{
  "num_hidden_layers": 11,
  "vocab_size": 17741,
  "tie_word_embeddings": false,
  "schedule": "wsd"
}
Each number is 128 + 24 x the weight over its row's rms, rounded and kept within 0 to 255. Layers, rows and columns count from 0. The size above them is the row's rms in percent of the matrix's.

# layer 6 attention key, 384x384, rms 0.0473, rows 282-383, columns 336-383
size [ 90 103 112 126  95 101 106  97 124 151  72  88 108 163  90  85  84 116 123 106 121  86 112 109  93 142 105 100 125 117 114  84 122 107  93  99 125  78  80  82  85  77  67  69  68 104 111  95 115 111 102  90 104  93  84  85  86  97  98 100 128  92 114  90  92 111 110 101  94 106  95  91  78 109  99  95  90 106  95  87  98 101 103  98 100 106 130 132 111 100 104  95 114 113 106  93 118  89  93  93 122  99]
[[121 125 106 126 135  95 169 134 148 140 144 145 157 166 128 101 131 128 125 138  66 104 169 103 154 119 128 101 108 135 145 130 105 102  89 142 101  78 121 140 155 128 116 119 131 148 124 131]
 [132  78  95 129 145  91 122 136 136  67 187 123 144 116 123 128 123 102 131 119  98 161 148 111  99  83 115  96  89 175 152 149 122 153 136  90 132 125 131 160 109 121 113 132 114 115 124 110]
 [120 118 161 156 149  88 140 159 185 131 158 128 132 128 103 154 133 161 130 157 143  78 119 154 102 132 139 122 145 151 132 100 122 124 118 152 135 117 142 127 126 103 106 147 131 156 119 115]
 [157 104 145 113  75 110 132 117 133 126 131 137  92 134 130 133 114  96 148 149 123 182 120  90 112 130 123  96 126 136 118 147 148 110 139 148 173 154 169 114 110 162 145 149 148 129 111 105]
 [110 133 144 179 107 125 113  92 122 124  97 137 100 137 110 104 127 133 119 116 101 123 177 110 114 179 115  82 132 130  92 136 135 110 128 110 159 101 140 136 105 134 137  85 106  96 111 104]
 [ 98 137 145 138 128 129 139  67  92 157 139 144 138 124 147 128 158 165 162 137 114 117 173 131 159 109 151 104 131 104 103  91 109 131 117 111 137 113 139 151 139  96 133 127 147 151 128 116]
 [104 119 121 136 166  99  79 162 118 173 108 125 121 131 109 127 133 144  97 122 112  69 139 125 106 112  77 160 132 108 125 102 124 127 121 136  93 116  91 153 135 111 102 157  85 122 121 141]
 [134 151 108 144 117 120 134 163 138 131 109 104 129 120 118 122 144 156  67 148 137 131 125 147  74 141 124 129 114 103  94 126  84 148 103 134  70 138 116 135 148 110 109 124 106 158 133 114]
 [ 74 125 134 147 163 129 134 126 117 136 145 156 118  59 159 131 156 144 134 114 115  87 155 175 128 109 157 112 121 127  91 155  69 149 157 141 101 127 129 135 143 111  96 169  97 110 168 126]
 [155 115  99 126 134 129 168 124 137 131 164 130 145 107  97 123 127 105  89 142 132  99 115 112 139 144 131 156 115 155 167 170 151 118 129 134 143 121 164  83 123 145 144  78 149 158  95 125]
 [143  80 126 121 126 102  79 125  99 178 114 161 113 106 142  96 117 130 103 108 159 100 139 106  88 141 109 157 153  94 145 151 119 138 140 116 113 120 129 121 153 125 102 140 128 126 158  99]
 [132 141 128  98 173  96  61  94 117 137 165 122 138 166 161 147 160 136 143 125  92 124 112 116 121  81 131 159 138 129 139 146 112 128 151 111 118 134 107 126 100 138 112 150 127 122 142 152]
 [117  99 114 140 129  86 155 143 118 141 141 143 101 121 131  80 142 113 170 118 114 114 149 110 129 108 166 113  99 167 144 152 141 136 172 112 164  95 133 159 125 119 133 109 136 131 137  82]
 [102 132 148 150 174 139  92 126 131 159 122 150 119 120  92 146 146 148 137 113 120  77 139 174 142  99  85 130 115 101 136 109  98 130 122 160  85 114 104 151 147  76  97 144  81 137 144 148]
 [ 77 124 133 166 115 164 115 133  95 131 128 118 180 140 152 152 141  83 130 134 176 121 145 110 116  98 158  96 182 183 141 132  89 118 109 130 154 144 129 132 128 139 117 129 166 101 130 132]
 [172 139  99 119 105 144 127 120 149 119 121 108 105 161 135 114 143 162 133 137 126 134 115 141 131 142 117 131 145 127 131 106 158 136 135 133 133 172 136 125 111 160 167 111 169 158  92 141]
 [123 101 125 118 107 101  96  96 105 129 117 137  90 165 119 112 153 143 125 120 175 148 109 125 119 127  99 121  92 119 141 177 142 120  88 134 106 129 112 153 109  98 113 147  85  81 158 121]
 [ 95 101 142 168 113 119  73 124 132 158  97 117 107 126 104  97 141 158 138 155 118 111 107 177 124 132 101 161 195  96 101 111 136 144 133 118 111 124  92 172 147 121 145 120 141 134 137 143]
 [108 167 150 105 123 121  86 112 124 136 102 124 141 180 108 173 120 137 119 136 112 130 102 153 120 150 154 117 168 156 110  90 104 165 155 103 141 140 103 148  98 130 149 117 174 140 138 106]
 [118 177 142 106 137 122 139 170 121 124 104 133 152 156 142 146 100 156  89 134 140 105 106 129 142 130 124 122 135 112 106 122 134 128 141 109  97 154 121  76 126 153 148 154 133 137 127 131]
 [116  96 107 118  78 138 133 117 140  88 128 141  94 136 133 114 107 105 140 115 154 142 105 134 141 169 125 141  90 103 131 109 137 139 138 164 147 139 157 138  84 140 135 113 115 146 109 118]
 [152 139 111 135 123 149 145 110 152  89 122  77 127 144 183 117 163 131 171 110  93 179 143 122 122 106 168 115 129 122  90 121 129 151 103 100 144 143 145 138 138 117 111 110 147 129  79 110]
 [128 153 146 104 126 130 135 101 127 171 185 127 127 125 127 128 104 108  89 166 146  90 113 118 126 153 122 135 182 101 137 101 185 148 109 130  97 132 152 130 125 160 144  83 188 151 115 112]
 [ 90 151 122 135 166 123 160 152 115 176  86 146 141 151 137 142 158 188 144 130 142 104 105 134 121 110 118 126 159 132 137 117 105 131 114 134  80 134  97 126 141  78 124 131 117 159 156 134]
 [134 197 126  86 122 174 111 117  90  81 130  77 133 111 114 125  75 104 107 118 125 171 112 158 126  76 159 146 123  90 137  77 149 155 171  95 149 120 110 148 162 160 138 118 197 159 133 145]
 [150 146 113 128 165 123 142 132 119 131 171 107 164 103 137 162 118 131 102 168 142  92 105 156 140 133 138 129 162 100 151 148 142 119 112 123 128 113 127  99 164 124 132 104 136 149 119 164]
 [130 126 159 152 125  84 128 160 137 100 153 118 116 126 135 139 128 126 119 112 100 105 107 109  86 136 151 120 126 161 131  99 105 120  70 127 124 164 134 143  71 150 108 132 128 139  80 123]
 [ 99 158 143 144  90 130 139 153 124 148  95 134  95 116 134 148 114 140 141 120 126 151 152 142  99 186  99 158 115 117 111 114 148 121 133 142 109 174  99 134 124 115  99 118  99 150 140 136]
 [151 121 169 120 156 140 126 128 154 127  77 115  90 172 135 113 145 132 136 104 101 117 162 144 138 147 124 104 127 151 149  92 111 114 136 142 126 114 103 165 134 137 100 173 111 145 115 101]
 [145 123 150 162 142 125 118  89  99  76 131 131  81 132 102  75 119 104 160 123 121 138 158 128  74  84 114 123 127 143 108 128 118  85 119 158 160 130 116 144 135 105 119 123 133 118 129 126]
 [145 134 141 131  88 165 164 101 152 126 166 119 120 142 109 151 103 139 145 159 125 176  88  86 137 164 108 157  93  95 170 137 156 151 107  94 141 124 169 144 106 144 151 116 123 119 106 143]
 [146 122 136 125 181  99 131 122 115 106  95 130 155 138 121 118 175 167 138 124 100 114 109 101 136  81  87 115 139 129 133 149 101 135 135 148 147 124 152  90 109 144 162 120 171 145 128 112]
 [143 140 132 139 140 159 126  92 105  94 130 109 118 112 170 145 136  78 158 119 116 197 163 157 125 111 127 124 111 144 131  98  87 120 129 134 179 123 141 115  95 125 128 138 134 117 105  95]
 [151 170 128 130 192 131 171 110 135 121 163 148 148 118 150 154 155  93 146 117 120 127 102 112 139 107 131  98 130 124 190 156 117 114 130 163 146 138 163 114 147 130 134 112 154 125 114 136]
 [101 129 123 110 118 118 119 141 119 185 151 135  86 143 142  99 103 175 132 137  92 119 104 102 125 108 121 137 147 144 117 149 182 101 124  65 118 134 127 121 165 154 126 125 130 152 125 135]
 [127 120 139  87 124 100 113 152  75 180 147 125 120 120 124 136  95 140 100 142 113 120 107 117  84 167 142 163 143 134 113 133 153 183 159 108 135 142 108 108 160  94 114 144 104 116 150 113]
 [126  98 126 126 141 124 114  97 128 139 155 146 107 148 111 103 165 113 173 141 124 145 127 101 129  94 106 116 115 191 126 141 119  79 134 123 142 125 122 105 117 140 107 108 162 136 143 117]
 [ 91 116 130 136 102 127 123 118 120 183 124 172 147  80  97 103 112 155 103 102 148 102 126 139  92 140 105 174 111 118 111 137 113 142 135 135  91 129 144  80 108 129 110 127  96 128 162 100]
 [103 147 163 121 107 159  99 107 112 107  65  92 124 122 102 104 180 106 138 133 110 140 167 126 125 123 206 120 133 168 143 108 142 137 146  96 114 151 154 129 132  63 123 166 124 128 133 164]
 [ 77 111 101 132  91 121 116 143 101  93 139 128 146 143  88 133 144 101 128 141 121 127 160  77  97  59 150 114 139  83 146  82 144 118 131  97 143 131 137 160 127 103 126 179  97  64 141  84]
 [143 128 142 139 101 166 147 126 151  88 148 150 146 100 115 131 106 117 114 115  96 159 154 127 105 108 167 139 147 164 148 149 115  92 157 107 181 122 150 147 167 109 107 163 150 134 163 102]
 [149 162 120 126 160 138 100 155 125 150 134 113 108 120  93 110 104 135 136 153 148 102 123 103 147 163  62 146 135 114 170  86 134 140 170  96 148 108 127 131 149 133 159 135 129 129 134  98]
 [127 130 118  81 130 112 112 111 173 117 179 137  93 193 150  85  98 122 151 110 122 144 133 132 142 170  82 128 115  86 129 100 140 133 111  92 127 141 104 107 119 147 172 107 152 162  77 130]
 [130 119 147 152 119 141 111 143 110 138  95 128 160 138 101 142 146 128 145 159 143 170 143 164 129 154 113 100 102 182 131 135 139 167 123 135  97 110 102 104 127 111 116 137 107  92 153  99]
 [ 71 156 100 156 144 142 107  94 121 130 139 172 133 100 120 123 101 145 103 130 126 129 135 124 122 124 119 101 106  97 109 160 151 122 106 118  91 117 130 155 110 122 151 103 114 151 140 111]
 [ 98 138 138 102 149 154 131 120 121 118 138 138 113 137 112 112 132 122 133 125 143 115 155 155 153 148 102  86 153 155 158 116 116  97 160 137 135 124 152 145  95 137 119 159 126  96 129 139]
 [101  79 106 132 116  89 159 145 120 175 161 146 105 105 103 117 150 147 154 122 102  88 127 127 141 143 192 127 125 151 125 134 156 157 150 126  96 126 123 133 134 119 129  91 102 112 132 116]
 [129  96 142  96 126 121 128 155 161 121 158  96 117 176 106 130  90 152 152  97 104 141 103  98 109 148 161 123 136 111 122 140 155 112 126 136  98 152  80 107 135 152 102  81 138 178 110 107]
 [135 187 118 155 124 150 140  97 130 140 117 100 163  70 162 105  92 170  59 112 164 121  97 110 114 128 119 113 119 120 155 147 146 136 128 112 104 147 142 153 120 119 139 137 114  89 120 139]
 [109 114  99 118 109 137 141 150  92 133 116 127  99 132 127 148 145 122 147 125 140 174 113 131 165 130 107 106 117  90 132 131 168 145 142 115 115  93 126 140 168 176 101 114 101 171 114 145]
 [146 108  93 126 127 140 100 156 105 134 144 105 114 123 131 140  86 121  98 105 122 191 123 137 166 121 115 167 119 123  85 139 131 128 151 100 158 132 105 105 111 128 145 146 140 119 131 125]
 [136 160 121 147 120 139  91 125 134 145 116  95 137 118 141 166 133  90 109 181 147 155 160 130 125  68  95 164 136 135 110 110  85 125 113 152 152 143 166 150 140 153 160 146 149 135 147 152]
 [136 107 173 115 105 110  95 157 127 148 144 150 137 128 173 109 143 118 173 107 128 152 102 192  92 133 156 140  82  87 134 101 117 139  98 135 137 124 124 127  96 122 136 151 123 148 142 117]
 [128 132 101 150 141 175 100 126 123  79 157 154 157  90  83 145 105 130 150 119  92 150  87 155 100 151 200 109 112 144 108 121 145 152 111  89 144 125 101 121 161  71  90 143 166 165 155 130]
 [108 123 130 111 132 135 138 113 131 130 123 113 132 142 128 129 172 161 106 134 153 112 130 128  90 111 187 101 161 137 131 173 131 188 120 116 136 163 139 111 114 128 141 141 111 138 157  94]
 [139 105 123 151 158 109 158 150 166 131 116 143 120 162 141 127 117 130 170 121 109 118 121  76 116 129 124  87 160  87  84 112 131 114 116 140 101  72 131 116 112 153 128 129  96 155  90 120]
 [175 110 110 130 108 107 107 108 151 120 127 101 119 166 147 141 122 130 110 129 156 138 137  89 146 130  57 134 124 106 128 143 132 153 133  93 108  90 116  51 150 126 143 120 118 159 129 135]
 [135 127  77 117 122 119 167 133  55 126 111 114 117 140 139 136 139 104 142 127 125 153 140  87 101 121 184 110 154 120  79 147 113 104 138 116 120 139  91 145 157 156 122  78 135 108 129 137]
 [172 135 177 149 183 115 107 141 141 156 154  96 120 147 108  86 124 142 153 178 169 113 121 129 132 130 124 141 134 102 170  99 127 114 147 127 140 158 167 144  98 168 155 168 117 126 123 106]
 [109 129  79 132 107 119 145  79 128 121  93 158 123 116 138 151  94 126 122  74 108 137 115 113 105 126 168 101  98 132 119 169 125 136 107 122 125 138  91 160 126 126  88 100 132 139 138 146]
 [140 140 177 135 115 124 136 177 128 140 168 112 117 147 134  99 124 136 143 155 141 109 134 147 118 149 126 132 152  95 148 119 135 117 117 121 129 100 135 110 107 168 146 134 120 134 135 123]
 [144 121 152  95 160 123 113 164  73 111  93 102 142 113  79 143 107 107 113 112 110 124 127 115 127 132 151 156 146 100 158 149 119 163 156 146 145 156 114  89 149 108  79 169 144  95  94 122]
 [154 147 155 157 125  89 126 130 120 146 148 109 141 118 143 130 125 126 142 122 119 118 141 106  73 128 174 108 161  94 148 162 148 155  90 153 136 130 117 141  91 129 123 121 145 171 127 127]
 [114 116 122 128 170  93 134 147 103 118 169 125 120  81 156 139 108 155 152 134 145 145 134 158 167 137 178 119 124  84 139 121 127 104  95 152 112 115 123 183 124 128 118 145 127 146  70 142]
 [104 116 144 112  84 167 114 133 144 138 144 120 152 151  90 138 157 120 119 177 136 133 130 165 162 121 122 110 118 145 124  65 110 119 160 172 115 131 164 100 136 116 140 150 138 124 127 145]
 [132 135 123  92 114 143 106 168 151 123 129 126 161 121 151 141 146 122 124 115 130 189 109 140 102 134 132 136 109  68 127 124 118  79  81 114 119 176  98 149 138 137 128 110 158 143 123 124]
 [112 160 166 132 103 134 146 162 145 165 123 111 164 113 141 147  51  82  76 113 113 147 161 115 130 124 153 141 136 143 143 124 140  92 121 130 139 147 143 116 164 126 127 123 119 143 129 142]
 [103 130 175 132 154 138 100 136 134 140 128 149 132 109 127  96 100 155 108 120 146 148 162 153 148 135 176 145 130  97 121 118 108 134 108 124 138 141 125 145 129  82 144 159 104 123 134 123]
 [108 129 144  78 107 143 106 103 138 111 164 141 120 127  98 109 125 117 177 154 140 120 154 137 119 152 166 114 150 122 160  90  96 144 135 123 126 111 124 176  74 160 115 141 140 161 136 123]
 [120  94 112  71 103 166 162 150 113  86 160 170 112 111 109 121 164 149 158 138 139 145 142 144 142 131 105 111 103 129 149 120 154 126 148 163 117 112  97  72  92 102 128  87 145  70 133 133]
 [135 123 129 133 138 112 125 101 138 175 110 162 119 145 121 114 136 109 158 100 104 154  83  99 145 178  94  77 101 117 147 103 118 123  97 130 137 146 131 148 135 137 141 117 156 129 123 126]
 [107 125 114 140 135 127 151 116 150 136 112 105 102 146 118 124 141 131 138 150  98 102 119 146  91 107 100 109 113 126 103 178 123 126 146 139  92 108  93 107 123 121 104  78 132 147 120 115]
 [127 135 149 108 148 146  93 143 106 121 100  99 134 144 113 137 113  99 115 162 166 158 163 140 122 119 142 112 133 128 134  93 126 118 150 146 138 119 144 125 108 152 162 124 127 146 122 179]
 [137 130 140 183 139 160 155 114 109 124 143 131  90 147 103 139 107 125 108 136 146  85 130 131 143  84 126 132 132 162 111 113 100  84 125 128 108  93 137 139 116 142 152 120 107 132 166 139]
 [ 81 171  82 128 132 150  92 110 154 134  90 102  95 113 123 124 105 119 102 136 153 148 128 102 181 122 102 153 148 155 147 106 136  85 116 138  96 107 144 146 111 119 132 138 143 150 158 117]
 [127  95 165 108 149 138 103 133 139 105 143 143 117 143 112 139 177 112 103 185 122 163 174 151 134 109 132 157 142 145 125 104 120 110 159 153 154 159 130 116 124  99 121 150 147 119 137 134]
 [127 157 122 129 140 137 103 153 154  77  98 123 139 101 110 160 176 151 155  94 137 149 142 164 137 122 129 170 136 100 179 127 166 174 110 156 120 137  90 113 178 103 125 124 154 173  99 143]
 [156 153 159 149 153 137 125 145 146 161 125 174 189 131 145 156 147 116  88 138 130 109  89 101  83 121 151 165 110 187 101 150 135 133 108 114 108 159  90  96 123 113 127 105 146 136 122 119]
 [147 139 122 106 141 138 166 133 147  96  94 140 131 111 140 140 130 138 130 143  95 163 118 152 149 104 121 119 112  90 159 155 119 137 121 110 102 172 128 140 181 137  85  93 136 112 113 151]
 [134 141 104 119 143 132 127 167 152  96 165 141 117 103 100 126 124 149  92 129 142 114 121 130 135 107 139 161 107 139  96 154 117 110 107  90 120 112 109 147 148 154 111 126  69 116 124  97]
 [136 147 116 118 101 133 152  99 155 139 148 126 152 127 148 118  98 164 138 127 149 163 153 121 154  78  65 180 120 133 172 175 149 164 166 108 101 107 130 125 140 130 121 109 119 195 149 125]
 [140 152 199 108  86 155  77 105 116 113 125  87 107 128 130 131 103 118 143 159 147 166 123 166 134 144 107 126 144 112 157 106 105  94 122 157 143 133 107 153 117 140 162 123 125  80 124 166]
 [123 122 143 125 132 159  90 107  97 107 128 129 115 160 114 161 106 148 127 141 125 103  96 145 155 149 108 127 129 114 177 102 138 104 105 110 137 115 150  96  98  96 104 124  94 130 178 138]
 [154 116 187 100 103 141 156 119 128 104 130 136  79 164 142  89 125 124 182 130 157 165 142 134 120 136 116 119 120 141 126 135 142 140 156 171 132 146 134  90  67 178 153 145 138  98 140 151]
 [177 165 174 176 130 113  83 107 159 158 110 122 175 151 152 165 131 133 135 139  67 134 145 127 114  91 109 159 130 114 167 169 136 135 149 153 107 132 126 104 143 114 117 149 144 186 134 138]
 [124 134 102 167 126 133 135  99 106 172 148 122 120  71 121 117 120 109 143 107 114 112 123 101 138  84 137  88 149 118 152 132  99 165 104 126 128 117 154 145 134 147 152 118 116 119  78 166]
 [121 146 125 131 137 117 141 126 108 147 138 143 154 159 114 136 117 179 110 153 101 107  81 132 107 146 147 110 131 115 104 144 142 178 120 134 104 112 118 134 172 149 111 116 144 144 130 101]
 [155  79 120  95 163 127 102 134 159 102 165 137  87 144 140 123 158 132 135 143 159 155 138 125 153 106 138 146  81 132 137 118 101 135 126  99 123 173  78 137 122  94 134 162 111 136 113 145]
 [161 151  97 143 115 168  94 100 147 118 145 130 121 111 173 140 103 199 141 149 111 166 115 122 105 145 101 133 108  99 118  88 133 127 119  75  89 101 111 123 110 142 130 113 151 112  93 156]
 [106 122 141 134 177 140 127 142 107 148 147 188 167 129  95 112 117  89 113 138 119 153 144 176 121 134 112 107 100 113 113 128 137 173 144 140  94 142 123 115 132 136 127 112  62  88 138 141]
 [151  96 131 123 148  99 146 174  95 129 125  80 124 189 106 147  79 109  88 118 144 151 159 138 133 115 173 112 132 151 160 122 119 150 148 137 143 138 135 152 160 174 143 150 108 165 128 127]
 [121 161 116 123 102 103 122 114 149 139 125 142  94 117 185 109 115 155 147 100 123 138  93  95 101 114 130 134 105 102 102 168 168 133  89  87 113 150  85 130 119 130 143 115 112 114 122 103]
 [142 159 148 169 117 110 139 127 111 118 124 177 107 156  92 156 121  95 120  99 136 114 125 140 109 129 145 105 158 111 151 137 100 117 145 148 134  85 151 117 158 157 124  84 127 174 110 128]
 [130 154 142 105 122 117 116 176 152 139 114 110 160 128 198 127  95  84  64 149 156 149 144 147  86  88 129 161  97 123 127 120 129 109 104 146 147 169 123  82 134 112 107 160 150 129 125 121]
 [111 116 167 121 110 121 135 131 104 125 130 136  95 107 124 122 110 122 146  93 153 129 114 127 149 109  64 125 113 105 120 104 102 138 132 147 120 116 109 130 131 143 130 164 111  85  95 128]
 [120  99 145 115  91 134  98 154 128 127 118 126 149 128 106 142 150 134 113 113 145  90 104 163 164 121 107 144  94 144 151  96 137 104 141 123 120 141 133 112 112  51 145 164  72 107 153 145]
 [125 110 158 151 121 143 159 152  68 102 150 110 144 115 139 144 127 160 135 158  87 146 160 175 135 123 137 136 124 102  93 128 140 104 114 126 151 101 151 113 120 111 125 116 127 154 145 135]
 [134 157  96 100  92 109 125 141 154 115 131 115 136 122 148 108 148 139 157  95 123 112 138  87 137 146 101 101 121  67 137 112 118 146  98 120 105  90 107 145 125 119 143 105 146 130 106 123]
 [175 149 110 152 149 127 147 107 132 132 133 148 163 125 144 160 106 163 113 151 138 150  97 107 125  76 128 115  84 143 109 146 165 136 137 138 107 141 126 125 123 138 143  90 138 113 133 103]
 [120 108 106 137 141 130 107 115 114 155 139 183 124 144 103 156 165  95 123 168 109 147 163 130 134 160 111 111 159 160 130  97 139 136 125 171 102 117 177  76 135 155 130 119 130 137 124 160]
 [135  92 168 134  59 135 121 142 114 130  90 113 143 134 123 131 159  91 142 148 152 149 141 155 130 155 146 145  85 137 136 146 121  90 121 136 126 157 175 131 148 134 118 138 128 168 147 145]
 [105 155 187 110  87 168 145 137 139 113 101  84 140 133 150  97  56  89  96  94 127 155 147 142 136 117 114 132 103 115 112 125 127 127 163 146 105 137 102 136 124 121 117 126 125 129 112 139]]